Each number is 128 + 32 x the weight over its row's rms, rounded and kept within 0 to 255. Layers, rows and columns count from 0. The size above them is the row's rms in percent of the matrix's.

# layer 4 MLP down, 160x640, rms 0.212, rows 61-103, columns 160-319
size [101 102 100  98  96  93  93  95  90 100  98 101  97  93 102  99 104  96 101  93  98 103 102 103  98  96  98  98 104 105 101 101  98  99 103 105  95 106 101 100 100  97  96]
[[128  19 140  80 114 139 134 152 165 121 115 124 148 165 160  95 118 102  93 144 142 118 147 105 153 159 119 171  56 174  84 101  98 160 170  33 119 142 151 140 155 122  62  90 131 175 120 100 162 134 163 104 151 161  86  66 141 128  71 109  85 172  91  88 138  88 100 114 151 117 152 103 142 143 117 123 121 146  83  43  73 157 114 134 111 163 115  75 159  93 105 132 110  92 135 137 119 129 120  92 161 145 130 108 154 214 127 103 103 144 158 154 150 101 121  89 113 151 147 176 148  83 152 192  74 166  93  82 160 115 151 152  68 131 142 202 147 132 143 135 128 129 150  93 175 125 126 113  97 100 174 198 125 127 181 136 137 182 138 178]
 [149 145 140 186 164 135 152 141 112 140 114 146 177 165 110 141 127 171 160 140 185  93  80 134 169  98 117 129 195 105 159 133 136 175 149 154  77 138 105 127 118 210 124 149 124 147 165 170 206  90  84 141 178 208 167 157  88 152 128 143  69 110 144 176 111 105  67 112 106 145  91 177 145 176 105 152 105  81 147  87 168  89 127 104 182 160 145 195  88 139 107 163 107 167 113 106 178 120 131 149 101 184 125 162 109 182 122 124 141 172  86 194  74 120 163  63 147 137  91 166  86 116  60 139 111 150  95 118  82 182 108 163 117 109 175 105 102 205 160 122 177 100  77 175 183 125 163 108 108 122 102  96 159  99 151 107  80 100 182  94]
 [126 191 116 111 120 150 130 161 123 122 162  85 142 127 104  97 120 136 138 140 131 164 126 129 172 108 169 112 165 129 179 156 108  98 116 162 124 152 181 110 219 111 154 137 146 155 141 166 127 149 156 137 151 190 157  87 142 133  96  84 135 156  95 159 122 150 137  23 106 115 133 151  89 148 152 110 100 124 145 140  85 153 115  91 170 113 120 188  95 146  51 143 115  36 135 138 143 149 120 130 136  87  76 147 151  60 164 177 155  83 115 112 123 114 106 135 134 108 164  94 170  89 125 188 148 112 154 180 131 131 106 100 157 202 122 125 145 159 116 147  74  85 131 146 120 115 114 105 109 160 135 149  91 113 166  91 127 139 148 129]
 [ 69 105 161 137  51 160 178  94  83  61 171 108 160 126  64 109 141 219 121 150 144  97  97 153 141 101 141 108  95  83 132  92 131 141 117 119  96 129 156 140 150 182 128 136 111 152 184 178  94 140 106 142  90  99 126  66  94 141 151 126 106 196 114 172 149 148 107 163  95 176 125 129 160  55 148  99 126 127 131  83 174 147  89 134 139  92 162 178 138 129 136 117  82 174 187  75 105 120 155 152 158 186 180 117 134 125 153 107 115 100 116 147  91  99  99 137 119 163 160 126 180  72 161 133 143 127  75 114 157 144 169 173 160 152 117 103 101 158 181 159 121 162 171 102  86 118  54 139 131 130 139 218 125 147  74 139  59  84 108 139]
 [176 181 158  79 153 127 108 119  87 145 192 125 155 141 117 125 154 120  86 129 167 136 158 154 110 147 146 148 124 146 125 176 149 119 142 140  87 182 113 153 165 156 118 137 121 119 136 149 123 170 114 120 141 122 106 172 135  73 138  85 167 186 104 172 161 148 108 125 107  89 105 128  85 166 106 135  98 111 117 156 152 111  99 120 138 114 112 129  55 153 163 146  95 170 168 165 116 172 163 142  95 171 115 142 105 171 144 104 115 124 103 209 190  71 124  94 134 167 132 133 111 117  98 140 144 119 145 113 118 138 181  82 136  90  97 173 174 109 155 121 141 126  80 139 113 128 161 168  87 112 127 124  98  99 135  69 183 125  68 140]
 [160 147 129 119  68  56 137 179  96  95 118 134 128 157 177 134 112 147 138  92  80 105 138 116 111  98 121  91 121 147 138 143 107 221 170 173 110 154 175  66 133 157 156  65 101 159 156 124 146 151 152 105 124 127  97  95 109 110  81 174  91 137  98 126 154 131 207 145 160 170 126 151 119 170 149  80 115 157 142 136 143 138  92 149 101 110 110 128 155  92 163 154 133  97 160 140 131  82  98 168  81 146 125 155 191 131  97 101 185 164 114 115 173 150 120 140 108 117 112 145 164  92  98 158 159 154 117 103 135 107 109 125  83 150 130  90 118 112 205  80  81 131 124  67 113  66 138 122 169 147 113 150 108 131 172 111 110 129 112 110]
 [131 102 152 148  90 126  88 143 166 145 129 114 165 152 157 126 120 199 106  76 153 134 176  98 146 158 140 109 102  91 108 185 103 148 119  66 100 170 110 101 143 131 121 124 125 107 116 103 128 153 150 136  93  96 125 124  96  73  93 154 144 110  73 120 148  71 147 145 123 159 130 173 113  96 169 106 112 132 138 163 117 133 169 155 136  77 133 122 127  97 138 144 132 102  93  96 128 153 141  47 154 115 158  98 109  79 123  98 127 152 118 161 134 108 111 151 131 153 130  85  72 122  26 131 121 110 129 128  87 131 117 145 114 148 115 106 142  83 137 140 120 111 163 134  76 141 168 124 114 162 198 130 153 136 142 121 139 119 141 144]
 [126 128 133 160 127 126 144 130 159  77 159 105 129 155 124 123  99  63 169 143 123  95 120  42 168  96 133 112 159 125 134  95 128  49 136 107 152 171 144  98  81 101  93 136 113 126 113 162  69 132  65 145 184 187 148 134 122 113 157 151  74 156 108 161 108  78 168 141  77 176 115 120 193 116 111  78  92 116 148 106  99 136 127 144 164 134 100 172 105  88 124 106  80 112 135 174 157  96 123  86 114 107 166 173  86 106  90 130 170  85  67 146  95 132 121 126 137 153 164 137 113 134 198 195  92 164 106  99 110 108 126 145 137 146  80 158 149 164  97 186 126 153  75 137 179 149  67 163 135  95 113 122 173 133 173 192  95 120 128 159]
 [112 196 189 125 145 182  94 119 162 130 139 151 126 144  80 111 116 188 102 108 116 130 164 129 176 158  90 150 129 138 176 134 140 126 128  98 172 141 104 157 149 135 133 107 123  97 138 163 107  98 133  93 142 110  97 103 122 113 101 131 107 111  57 186 141  89 159 160 102 108  97 113 124 181 101 146 125  59 145 103 116 101 159 139 158 114 153 143 139  76 148 136 157  93  73  88 141 207  94 106 119  96 158  90 105 134 187  72 153 190 145 110 152  26 145 128 139 207 102 127 152 167 208  64 136 115 127 154 132 138 171 109  80 156 170 175 122 104 115 138  78 106 147 214 152 166 115 119  98 149 105 108 120 103 158 168 100 141 153 182]
 [113 128 171  82 111 123 137 116 126  68 140  80 108 131 196 151 154 107  99 149 151 160 118  95 127  55 108 111 124 107 141 188 166 156 141  96 161 120 195 140 124 136 105 126 119 152 142 102 118 152 115 111 102  97 136 166 135 146 109 108 153 127 180 153 161 124 154 106 120 153 131 164 134  84  49 174 153 132 200  83 157 111  91 101 103 128 138 179 188 144  91 133 179 114 162 106 149 116 116 129  68 128 124 167 128  96 166 119 138 105 177 183 195 136 165 122  88 145 141  90 107 154 174 122  90 115 101 165 104 139 184 125 143 141  89 185 141 155  97 127 188  98 118 140 116 150 162 118 125 179 114  78 117 100  87 123 138 128 185  61]
 [102 140 148  81 138 122  94 151 149  78 118 194 120  84 124 102 110 116 142 136 122 144 199 103 171 172 174 111  77 154 138  82 189 137 127 141 158 119 104 123 175  91  77  51 113  79 125 142 128 175 133 149 132  86 108 102 147 155 127 116 147 113 124 121 118  90  97 137 197 143 136 147 167 121 111 113 155 110 123 154 125 132 124 126  79 109 107 128 146 142 116  86 104 116 161 165 126 132 143 122 111 132 152 117 137 159 104  79 109 121  64 159 108 175 154 186  83  96 115 162 121  88 139 192 107  70 155 126 148  92 127 112 123 143 155 157 170 125 176 167 148 144 103 124 147 106  97 176 138 118 112  95 142 117 106 125 141 104 148 132]
 [108  80 107 107 127 149 155 116 154 116 101  49 148 136 136 163  92 101 165 115 162  99 151 151 173 181 141 148  80  51 146 123 141 141 120 122 124  85 121 134 133 131 147 142  62 124 105 141 147 114 139  93 118 117  95 104 115 173 137 137 106 159  77 146 138 126  85 129 120 141 122 144  97 115 130 131 125 125 107  90 138 156 115 132 117 144  77 121 152 174 110 132  64 151 188 110 169 104 177 116  77  77 109 102 182 150 176 161 118 151 158 104 164 135 135 128 169 128 125 109 146 166 132 115 133 133 113  34 151 162  82 134 188 159 108 110 208 140 127  95 125 127 135 105  77 163 105  83  90 120 170 135 139  92  96 151 113 114  89 129]
 [139 140 142 144  91 151 122  94 155 135  98 155 122 170 155 139 114  76 152  56 166  97 121  78  98 124 100 139 128 131 129 128 165 150  99 166 116 142 171 202 194 173 125 129 125 155 105 120 179 124 108 183 119 118 161 235 142 152 167 126 167 174 107 121 179 113 103 142 110  92 147 130 104  85 203 132 129 129  98 163 117 183 171 168 129 187 123 145 111  88  92 120 159 122 122  87 207  94 135 141 130 112  84 154  73 158 153 118 143 175  67 124 112 131 175 194 156 124  86 133 115  88 132 138  90 170 121  85 133 125 148 147 104 134 113 107  79 109  84  95  98 151 192 133 101 129 146 143 134 144 159 131 144 159  94 129 124 154 160 122]
 [159 123 157 122 113 158 135 192 209  95 153 109 144 123 173 164 147 119 122  91 141  96 157 118 110  97 128 138  99 140 150  88 141 115 113 144  72 172 109 161  56  97 161  72 137 129 130 132  65  86  99 164 182  63  95 122  93  81 129 105 158  90 113 125 124 101  90 170 136 147 175 159 146 121 142 142 137  74  89 188 172  88  89 161 122 176 151 148 119 148 140 141 173 142 132 118 130 104 135 179 143 132 144 140 106 106 122 148 122 141 151 186 158 163 114 114  85 129 108 106 112 159 155  93  99  93 129 102 143 140 103 170 213 143  52 135 124 143 115 149  78 112 124 195  68 133 169 184  99 108  77 128 127 163 198 124 161 143 104 127]
 [ 87 102 146 158 119  77 161  97  88 100 102  73 102 131 148 181 171  96 143  62  38 100 120 109 184 158 126 130 111 149 133  89 124 121 144 138 132 138 151 112 135  86 111 165 125 142  95 148 131 110 175 143 105 112 127 159 101 111 128 140 133 135  64 136  95 121 106 185  39 103 121 147 101 126 115 146 124 177 101  91 134 132  39 135 107 111 169 112  94 156 110  94 128 128 172 141 176 133 140 192 129 192 142 129 116 126 149 142  93 165 114 140 136  90  80 146 100  89 124 120 134 178 128 130  84 107 152 135 152  67  86 111 161 124 118 115 135 148 145 137 124 152  97 143 161 123  99 108 128 101  96 123  76 159 142 163 184 139 139 120]
 [ 82 130 154  86  95 140 122 174 180  42 155 127  84 100 132 119 146 111 132  56 126 134 191 116  96  72 109  91 103 134  75 139  68 124 179  84 154 115 147 135 146 120 136 171 110  95 141  57 143 119 106 102 113  90 191 134 114 151 101 123 175 113 117 177 122 181 104 102 130 177 135 176 110 130 137 114  77 144 141 132 142 123 128 157 112 128 176 133 183  94  81  94 135 143 142 107  94 106 172 202 120 117  77 124 163 117 134 110 162 159 147 148 150 146  84 174  77 110  84 157 162 179 154 129 114 125 162 147  89 111 136 162  97 129 120 141 112 111 142  86  85 122 111  61 134  71 131 157 140 167  91 142  90  87 150 146 156 139 113 153]
 [110 136 112 166 143 131 130  83 160 155  91 108 147  82 164 122 177 169 140  71 104  95 106 143 114 148 109  68 110 130 145 115 165 130 148 177 163 219 133 126  88 176 106 103  95  96 136 206 142 133 125 115 136 168 117 127 149 160 167 134 137 132 136 132  57 141 119 137 164 199 107 121 100 194 143 107 135  94 106 195 158  93 174  71 116 155 122  81 101 116 170 160 149 115 113 163 145 138 174 163 156 132 139  96 135 148 115 129 158  84 116 144  95  83 135 169 156 123 107 145 119 204 110 150  45 177 153 168 131 160 132 124  83 131 109  95  88 119 178 124 154 107 125  92 119  95 111  99 155 161  96 127 118 141 150 129 148 124 153 109]
 [192 174 124 166 141 127 160  90 120 114  84 142 181 122 169 102 158 101 118 147  95 100 205  89 119 127 127 154 190 187 142  69 129 109 107 122 125 105 154 160 118 147  88 181 118 124  95 113 132 108 166 151 154 122  99  90 147 137 150 196 145 191 158  96 140  85 158 137 100 117 119 169 131 115  90  58  82  89 117 132  96 109 123 117 168 136 121 168 127 150 145 106 132  83  84  88 154 161 133 107 139 106 154 160  91 121 135 128  97 133 120 143 121 111 126  81 127 119 142 117  92 121 113 113  99 153 105 119  68 120 110 172 120 164 112  78 137 102 102 113 193 173 135 198 180 154 116 120 117  86  71 157 154  47 149  92 125 155 116 118]
 [164 157 147 143 135 116 114 147  97 130 135 124  88  74 141 175 121 144 118  87  97 155 133 100 132 158 165 140  97  95  51 145 135 154 114 149 101  86 118 159 147 159 125  73  88 102 122 120 154 188 140 125 106 155 121 124 147 106 111 115 139 155 121 139 132 104 154  98  79 104 200 140 105 156 122  86 126 130 128 124 114 122 157 188  72 160  97 161 108 110 115 149 167  69 165 115 127 144 148 155 150 131 137 172 152  80 168  93 159 103  88  94 103  91  57  95  96 156 164 133 121 119 121 137 154  97 144  98 180 163  79 158 115 137  94 128 176 156 119 147 114  97 109 102  80 141 126  99 159 113 134 139 155 125 122  74 158 103 118  53]
 [108  86 115 158 129 137  92  79 158 164 153 116  97  82 156 117 146 123 151 123 183 183  85 207 148  99 163 169  96  97 146 105  88  92  52 170  74 130 128 152 128 120 151 133 122 142  93 155  94 120 138 106 179 130 112 144 134 163 157 170 100 129 125 100  89 167 122 174 209 140 143 128 125 137 120 184 149 114  98 116  96 138 125  90 115 117 159 137 111 123 159 138 158 149 115 119 165 112 163 138 101 113  98 169 117 152 138 153 101 128 123 113  99 115 130 144 113 167 163 155  86 106 117 122  60 171  84  96 146 144  91 151 154  99 101 151  79  98 158 104 178  99 209 128 110 129 114 170 146 153 192 157 132 128  91  89 108 157 125 174]
 [121 172 123 148  70 128 153 133 114 165 148 154 114 104 137 103 152 137 149  84  74 140 135  90 124 102 101 141  67 140 130 182 136 180 122 135 158  85 118 106 177 167  90 105 143  99 104 148 125  84 114 100 115 143  85 119 113  81 118 147 161 112 124 132 132 136 165 121 141 140 106 148 126 117 137 122 122 147 105  91 192 130 109 123 152 118  84 149  99  67 169 118 102 134  77  89 173 157  98  86 132 114 153 139 136 167 128 124 137 132 124 108 113 135  79 123  99 129 174  99 103 105 133 132 175 170 131 132  95 104 144  84 133 135 144 109 124 113 117 134 130 114 161 115 217 139 137 128 116 201 112  79  84 111 156 114 128 128  83  42]
 [193  94 216 184 132 102 167 141  65 127 144 120 149 110 147 140 100 182 145 115  85 150 147 139 124 153 140 137 163 114 113 185 184 102  79  82  96  96 136 164  45  70  73 151 155 121 166 161 125 105 124 118 130 212 102  60 136  69  71 108 115 130 121 138 133 135 106 111 128 171  93  76 110 146 106 102 116 164 178 128 104  90 114 123 133 157 130 170 115 148 112 162 139 175 101  94 154 138 123 144 171 152 148 154 192 152 137 151 128 156 140 152 112 122 101  91 171 129 147 153  89 113  98 104 114 112 180 115 144 122 128 153 141 164 125 132 120 127 129 166 129 191 184  99 151 181  95  99 133 126 138 116 163 118 160 171  80  92 122 159]
 [ 94  81 157 104 112 107 161 126  91 132 175 184 158 116 112 150 167 128 120 117 125 118 128 106 129  76 181 140 117  97 180 140 125 112 134 131 142 115 110 114  98 132 149 156  65  90 166 197  79 107 114 132 180 145 100 125 130 106 151  84 141 178 143 149 103 154  85  92 198 115 196 152 108 141 121 188 104 158 100 119 154 166 100 122 136 150 121 106 102 124 147  69 115 187 104 133  93 105 184 118 109 107 111 152 158 110 146  95 121 100 100 128 128 137  65 111 106  91 135 128  93  72 198 150 125 156 124 115 124 171 143 158 184  93 127 102  75 180 165 178 156  47 161 191  83  84 131 174 122 103 117 112 122 168 132  87  74 105  92  67]
 [201  78 132 119 115 116 124 133  99  89  96 175 189 103 172 150 161 159 101 170 147 122 145 132 124 114 113 106  82 101 152 106 171 135 155 139 148 150  95 125 116 111 105 104  91 164 121 148 152  92 159 142 114 149 149  93 101 127 112 158 139 120 122 135 139  93 125 129 147 145 141 145 113 170 172 102 125 110 116 123 179 125 166  42 156 102 162  61 178 143 124 151 105 124 118  78 101 106 121 132 162 113 137 134 159 149 117 162  46 157  75 169 141 128 139 147 152 150 145 117 157 110 162  81 165 130  99 133 151 122 133 106 114  87 176 105 153 142  81  86  98  75 109 165  74 107 125 122 100 146 105  81 124 135 125  94 117 146 143 139]
 [119 153 106 147 179 181 152 102 114 140 213 118  92 126 178  97  70 126 111 179 104 128  82  85  93 102 115 150  95 104 143 137 151  74 163 118 123 100 197 158 156 141 128  78 104 145 139 163  91 149  71  90  92 136 103 156 116 146 130 147  77 134 106 129 100 121 143 112 124  92  95 111 149 161 158 109 143 158 101 190 121 134 126 150 148 110  56  45 182 117  86 191  86  66 139 103 100 119 140 178 129 149 119 153 127 137 188 116 101 134 170  91 142  91  83 119  89  85 117 102 163 150 140  72  97  88 120 141 143  92  83 140 140 132 136 157 142  68 126 179 153 144 145 204 154 140  96 129  92  72 118  93 146 119 168 128 172 138 159  87]
 [ 68 106  95  93 171 116  94 131 143  56 149 146 129 136 110 142 152 123 133 128 143 176 180 111 164 137 113 125 165 132 168  77 135 146 178 125 123 162 102 102 113  89 139 133 135 116  88 200 100 163 100  67 100  96 152 128 145 123 104 139 143 136 111 137 120 118 156 130  89  99 119  88 168 151 123  88 156 169 120  60 102 152 117 142 103 124 155 118  78  97  77  97  78 104 129 123 141  69 100 191 153  91 131 217 165 164  93 137 179 119 179 104  87  91 147  65 142 138 130 125 136 154  89 162 154 124 147 138 143 157  93 121 201 118 100  83 158 208 115  95 206  91  53 146 131 118 137 150  94 164 133 132 187 129 213 216 103  40 157 158]
 [160  89 116 137 118 148 107 113 147 116 148 120 151 122 127 186  88  94 178  77 119 138 158 167  90 117 153 165 159 159 157 161  69 163 121 114  96 148 141 158 117 128 101 138 138 150 139  99 141 153 137 166 154 163 119  69 117  89 144 149 122 100 143 175 158 166 167 123  98 119 167  94 131 111 170 111  95  96 139 135 127 141 183 139 166 169 106 192 145 169 104 111 154 177 145  98 121 152  95 118 139 142 208 131 121  95  76 119 111 185 182 118 138 132 152 134 125  72 164 118 146 107 114 130 122 118 189 171 146 151 145  94 152 123 140 185 108 132 138 164 118 135 179  62 154 155 137  81 170 110  98 154 125 101 106 144 156 107 176  92]
 [112 122 177 138 147 122 140 122 150 127 114 137 115 130 192 103  73 149 104  87  96 155  58 187 184 200 141 141 114 134 131 109  61 107 140 102 108 106 127 163 114  98 111 108 162  94 167 124 207 101  91 131 128  99 120 109 104 127 110 149 134 118 111  58  66 127 162 113 102 149 155 100  79 189  93 164 141 150  85 125 127 144 110 122 123 102 184 149 134  89  67 139 128  75 174 156  83 123 155 148 131 169  94 155 150 120 153  72  92  82 124 182 129 121  89 100  62 132 101 125 162 112 129 170 189 137 118 103 123  87 123 106 158 103 122 113  77 120  81 156 122 167 137 106  87 114  99  93  97 109 121 133 110 193 123 151 191 144 164 210]
 [135 107 106 165 151  88 119 173 118 190 155 143 110 117 113 137 205 103 183 100 145 129 115  58 117 127  94 155 133 150 148  91 142  81 102 139  95 179 108 135 136 138  74 175 104  86 168 145  63 133 143  91 148  66 101 170  61 113  91 130 151 128 126 176 132 113  76  80  98 135 189 151 164 107 128 117 121 102  89 141 191 158 156 197 117 171 133 123 168 192 111 135 167 136 147 135 158 159 148 167 103 108  72 116  88 108  97 151 162 147 146 133 101 172 146 114 118  86 112 163 140 106 134 185 190 104 146 112 132 169  97 163 140  99 124 105 158 127 102 159 170 155  53 112 125 136 101 172 150 157 119 145  74 149 115  83 141  93 102 100]
 [122 145 190 182 120 132 101 145 155 108  88 124 147 113  89 104 190  89  90 139  99 143  98 176 105 148  67  87  60 173 137 135 183 130 125 144 129  93 149 104 103 101  87 160 186 112 106 145 119 125  96 108 135 156 160 112 139 100 132 131 104 139 107 141 107 114 140 106 177 120 155 193 139 172  78  31 191 109  77  99 122 132 142 138 140 142 108 106 153 102 129 158 104 110 125 110 125 126  75 162 156 119  96 120 154  86 107 129 168 123 131 116 138 120 139 125  89 104 158 113  85 120 127  70 146 155 138 148 151 122 139 140  73 146 119 208 117 118 118 123  84 138  85 130  73 124 124 244 139 155  97 164 152 159 150 138 110 106 163 150]
 [109 151 155 118 148  59 153  34  96 160 179  98 156 131 202 139  54 132  97  89 155  78 144 155 138 143 147 139 155 145  87 144  91 114 125 114 148  88 114 113 160 122 120 141 146 177 145  84 154 167 136 149  89 142 136  93 152  98 134 176  58 124 159 135 164  72 124  98 103 131 108  63 143 153 142 140 112 191  84 170  87 102 112 128 152 118  91 158 123 136 116 124 103 148 113 125 114 152 153 180 122 125 118  83 110 143 171 135 137  80 159 171 153 186  89 104  97 133 145 126  99  97  71 152  93  76 159  94  96 140  58 111 133 126 126 115 138 130 127 163 110 126 137 148 138  96  89 113  76 130  85 129 102 101  70 140 120 109 100 135]
 [144 152 154 142 133  77  85 126  98 164  91 170  82 102  73 152 162 101 154 140 109 166 128 138 174 183 201 166 131 113  95 152 163 151 128 148 175 170  81 167 145 157  75  53 131 115 143 132 142 122 137 200 139 143  82 153  95 148 138 172 114 148  82 164 169 175 132  89 176 158 145 141 182 175 135 163 179 105 171  63 164 118 104 147 151 128 101 117 150  76  76  93 140  70 131 134 145 152 135 135 109 173 139 116 166 142 101 111 108 139 104 125 143 145 143 115 181 131 102  24 117 109 155 185 105 152 158 167 132  94 104 109 173  91 139 197 114 107 175 147 154 114  56 138 133 124 167 168 185 160  75 135 140 209 129  70 139 169 171 121]
 [136 146  90 138 129 114 105  58  83 146 131 122 124 128 151 151 170 185  87 121 116 125  89 120 126 122  78 118  86 191 125 156 100 123 135 107 108 153 105 102 127 111 177 179 125 129  94 125 121 127 130 162 126 100 157 153  94 116 132 105  97 120 112  99 158 145  88 169  69 151 153 113 106 130 144 137 149 128 120  90 126  50 149 142 135 111 116 211 153 152 171 119 112 156 203 221 100 114 144 114 113 104 138  87 131  81 195 127 112 143 153 172 155 175 156 198 149 109 162 119 114 146  75 146 140 142 140 120 111  80 138  67 128 160 159 118 157 135 105 106 137 147 158 113 182  92 191 173  59 119 130 143 141  60  73 132 145 132 145  59]
 [121 130 132 137 125 199  88 154 191 165 110  68  85  79 163 147 117 113 111 179  99  88 129 172 130 133 134 101 135  80 142 164 105  58 127  58 191 197 128 182 110 158  38 108 101  54 116 138  98 106 142  99 110 148  82 158 161 113 118 121 108  91 115 126 124 152  79 133 182 129 116 160 112 142 162 187 105 134 111  82 172 161 116 104 115 130 170 103  88 124 186 123 126 105 155 148  85 148 126 147 181 132 203 131 147 164 105 134  66 112 158  68 123 166 135 116 150 109 113 153 152 148 152 146  86 129 132 139 109 170 140  49 161 108  96 126 138 101 135 154  93 119 163 138 154  94 131 183 141 110 145 120 203 149 142 130  83 109 139 118]
 [147 161 123 169 109 144 150 131 117 159 140 109 125  93  65 119 181 101 144 166 109 150 142 175 149  85 129 136 108 111 146 152 159 121 155 104 119 163 188 140 105  80 108 147 179 111 133  91 155 101 109 135 104 165 146 123  78  95 169 122 119 141  92 176 116 124  93  64 131 111 159 151 139 125  81  45 145 131 121 127 145  75 161 228 124  77 108 122 120 107 116  78 141 141 109 102 100 139 128 169 133 146 146 139 156 172 109 150 107 150 121 116 116 122 126  83 110 146 143  71 177 194 100  94 152 176 126 155 173 156 113 159 147 105  90 140 108 100 164 107 174 103 142 128 144 130 160 146  88 154 130 104  73 115 138  51 155 118 123 130]
 [173 108 166 150 143 198 108  95 181 111  99 192 148 154  44 150  75 139 139 136 139 146 146 174 131  55 164 175  85 183 146 142 136 108 124 109 134 179 121 167 186 132  90 197 115 124 144  69 126 107 148 147 108 165 121 116  99 148  94 164 160 131 150 128 170 114 170 145 138  56 101 152 142 190 107 103 123 107 163 113 122 160  83 185  99 129 119 149 156 109 138  98 165 141 188 170 121  43 146 172 157 165 137 124  65  97 179 154 118  71  72 149 130 150 119 119 139 107  94 113 139 169  92 148 134 158 124  78 137  82 131 143 159 186 120 149 114 136 152 127 174 147 127  94 129 147 146 138 114 141 156 116 153 162 158  89 156 130  97 159]
 [136 146 111  87 143 113 122  94 105  95 168 124 129 129 163 161 146 109 134 154  94 150 199 162 164 158 203 114 125 134 168 173 144 160 148  85 121 132 113 155 152 141 129 190  78 108 138 183 163  92  62 138 107 148 165 136 168  63  86 119 110 139 133 144 109 149  73 102 102  96 178 185  84 124 190 138 189 176 142 129  91 102 121 187 179 143 114 125  88  89 104 136  68  82 133 116  99 122 121 104 188 117 118 157 194 111  90  99  99 214 173 137 108 153 150 115 148 104 156 148 158 139 162  82 188  83 138 153 143  77 150 118 111 150 115 116 155 152  99 213 151 190 134 106 209 180 132 140 138  89 140 102 144 134 102  94 158 184 125 165]
 [134 128 133 161 131 124 180  51 100 114 122 149 137 154  85 141 155 123 140 124 173 208 145 172 139 131 108 120 158 165 181 107 171 216 124  87 137 123 143  83 151 129 154 132 134 156 144 175 127 145 165 113 154  98 117 149  98 166 164 155 122  81 109 142 137 109 100 193  96 192 143 185 123 142 164 134 111 152 171 154  95 168  86 143  85 197 102 110 138 134 131 131 121  99 102  49  29 145 182 137 151 138 163 165 121 120 119 124 154  83 118 128 139 140 114 110 156  98 123 171 157 132 133 163  89 126 117 148 126 173 122 111 163 165 158  51 137 116 167 129  98 141 115 121 226 140 113 151 113 157 145 175 156 133 117  92 146 151 122 101]
 [116  69 119 140 177 127 177 171 183 136 125 125  47 161 150  81 112 112 141 152  89 131  97 116  76 106 101  96  80  84  83 122 127 133 154  66 116 117 141 159 141 154 129 127 108  94 101  98 156 147 163  64 100 121  95 167 144 142 125 146 125 164 122 121 131 161  74  96 112 111 158 116 113 117 118 104 110 133 111 130  81 194  92 106 124  84 113 115 131 123 103 124 112 119 125 222 104 182 123 149 166 137 110 149 127 174 113 159 140  76 160  94  61 177  49 122 176  86 111  96 123 109 117 155 158 147 135  95 150 137 170 119  98 119 123 115 127 113 117 128 113 113 186  72  68 151  96  76 124 122 165  46  87 172 167  98 130 129 152 129]
 [ 83 172  92 161 131 112  57 136 139 104 133 112  86 175 104 117 138  80 104 140 134 127 132  95 131 149 127 137  95 166 113 153 133 171 122 158 148 162 142 120 147 175 179 163 187 202 183 124 130 131 168 179 144 113 163 115 127 136 122  76 127 162 126 155 112 151 123 129  83 119 184 122 171 115 115  62  79 140  62 109 130 145 159  89 165 124 142 173 139 132 140 190 120  78 110 205 157 105  81  96 138 161 171 131 202 159 155 144 142  77  64  70 102 144 149 112 136 186 126 114 194 163 106 138  84 115 110  85  75 123 107  75 146 158 134 151 137  96 139 102 134 134 172 125 116  78 176 129 167 112  85 121  43  99 135 177 124 117  77  99]
 [144 152  99 102 101 169  82 138 149 158 115 142 142 162 140 145  85 160 184 143 106 105 153 121 100 124 170 153 147  84 149 170 116  73 153 153  83 189 123 173 176 141 151  83 161  79 101 120 119 145 102 114 117 136  78 142 158 103 115 177 124 137 190 114 135 156 143  99  94 141 122 161 156 155 163 116 166 125 102 117 149 185 129  96 113  67 138 148 106 122 151 111 168 142 137 201 131 126 167 134 147 101 127 173 150 144 118 107 136 103 152  78 114  53 166 118 101 144 140 160  88 109 193 144 115  95 183 149 144  97 203 140 132 122 102 129  71  88 146  78 106 154 134 113 129  24 134 103 135 127 179 106 118 111  75 153 104 128  72 147]
 [143 102 169 143  45 159 110 130 139 126 185  39 161 129  94 119  90 206 145 132  80 119 146 153 176 112  82 175 114  99 139 198 133 125 106 140  84  99 162 154 123 136 107 111 136 141  85 122 156 116 137  68 100 131  99 136  91 143 113  26 111 114 170 109  82 121 170 145 154 130  99 124 169 154  60 187 119 166 105 155 133  57 105 103 119 168 178 109 157 129 127 111 182 100 173 121  69 182 175 127 136  98 114  66 125 145  99 147  51  78 132  92 103 149 120 140 186 135 106 103 114  95 166 167 106 156 100 120 179  85 146 114  87 131 133 157  83 130 138  89 158 163 113 153  99 107 180 134 148 151 162 117 131 112 127 133 134 102 117 137]
 [141 129  96 108 146 106 117 145 126 101 139  58 148  91 140  83 127 110 110 135 133 163 136 145 151 119 167  95  73 105 128 140 114 184 146  73 127 138  96 153 166 129  99 130 163 121 143 111 126 126 140 151 149 148 121  89 114  59 111 137 155 137 133 123 106 122 138 151 125 113 183 122 103 123 114 130 170  77 109 165 166 133 157 171  99  87 162 171 135 120  90 171 116 203 137 230 124 115 164  84  87 126 147 113 119 109 123 131 102  98 110 188  92  96 128 102  74 128 107 155 105 127 140 123 163 172 165  98 197  71 150 158 122 135 140 156 121  63 106 152 188 139 158 152 118 152 145 179 141 123 128 119 145 134 164 208  98 145 135 147]]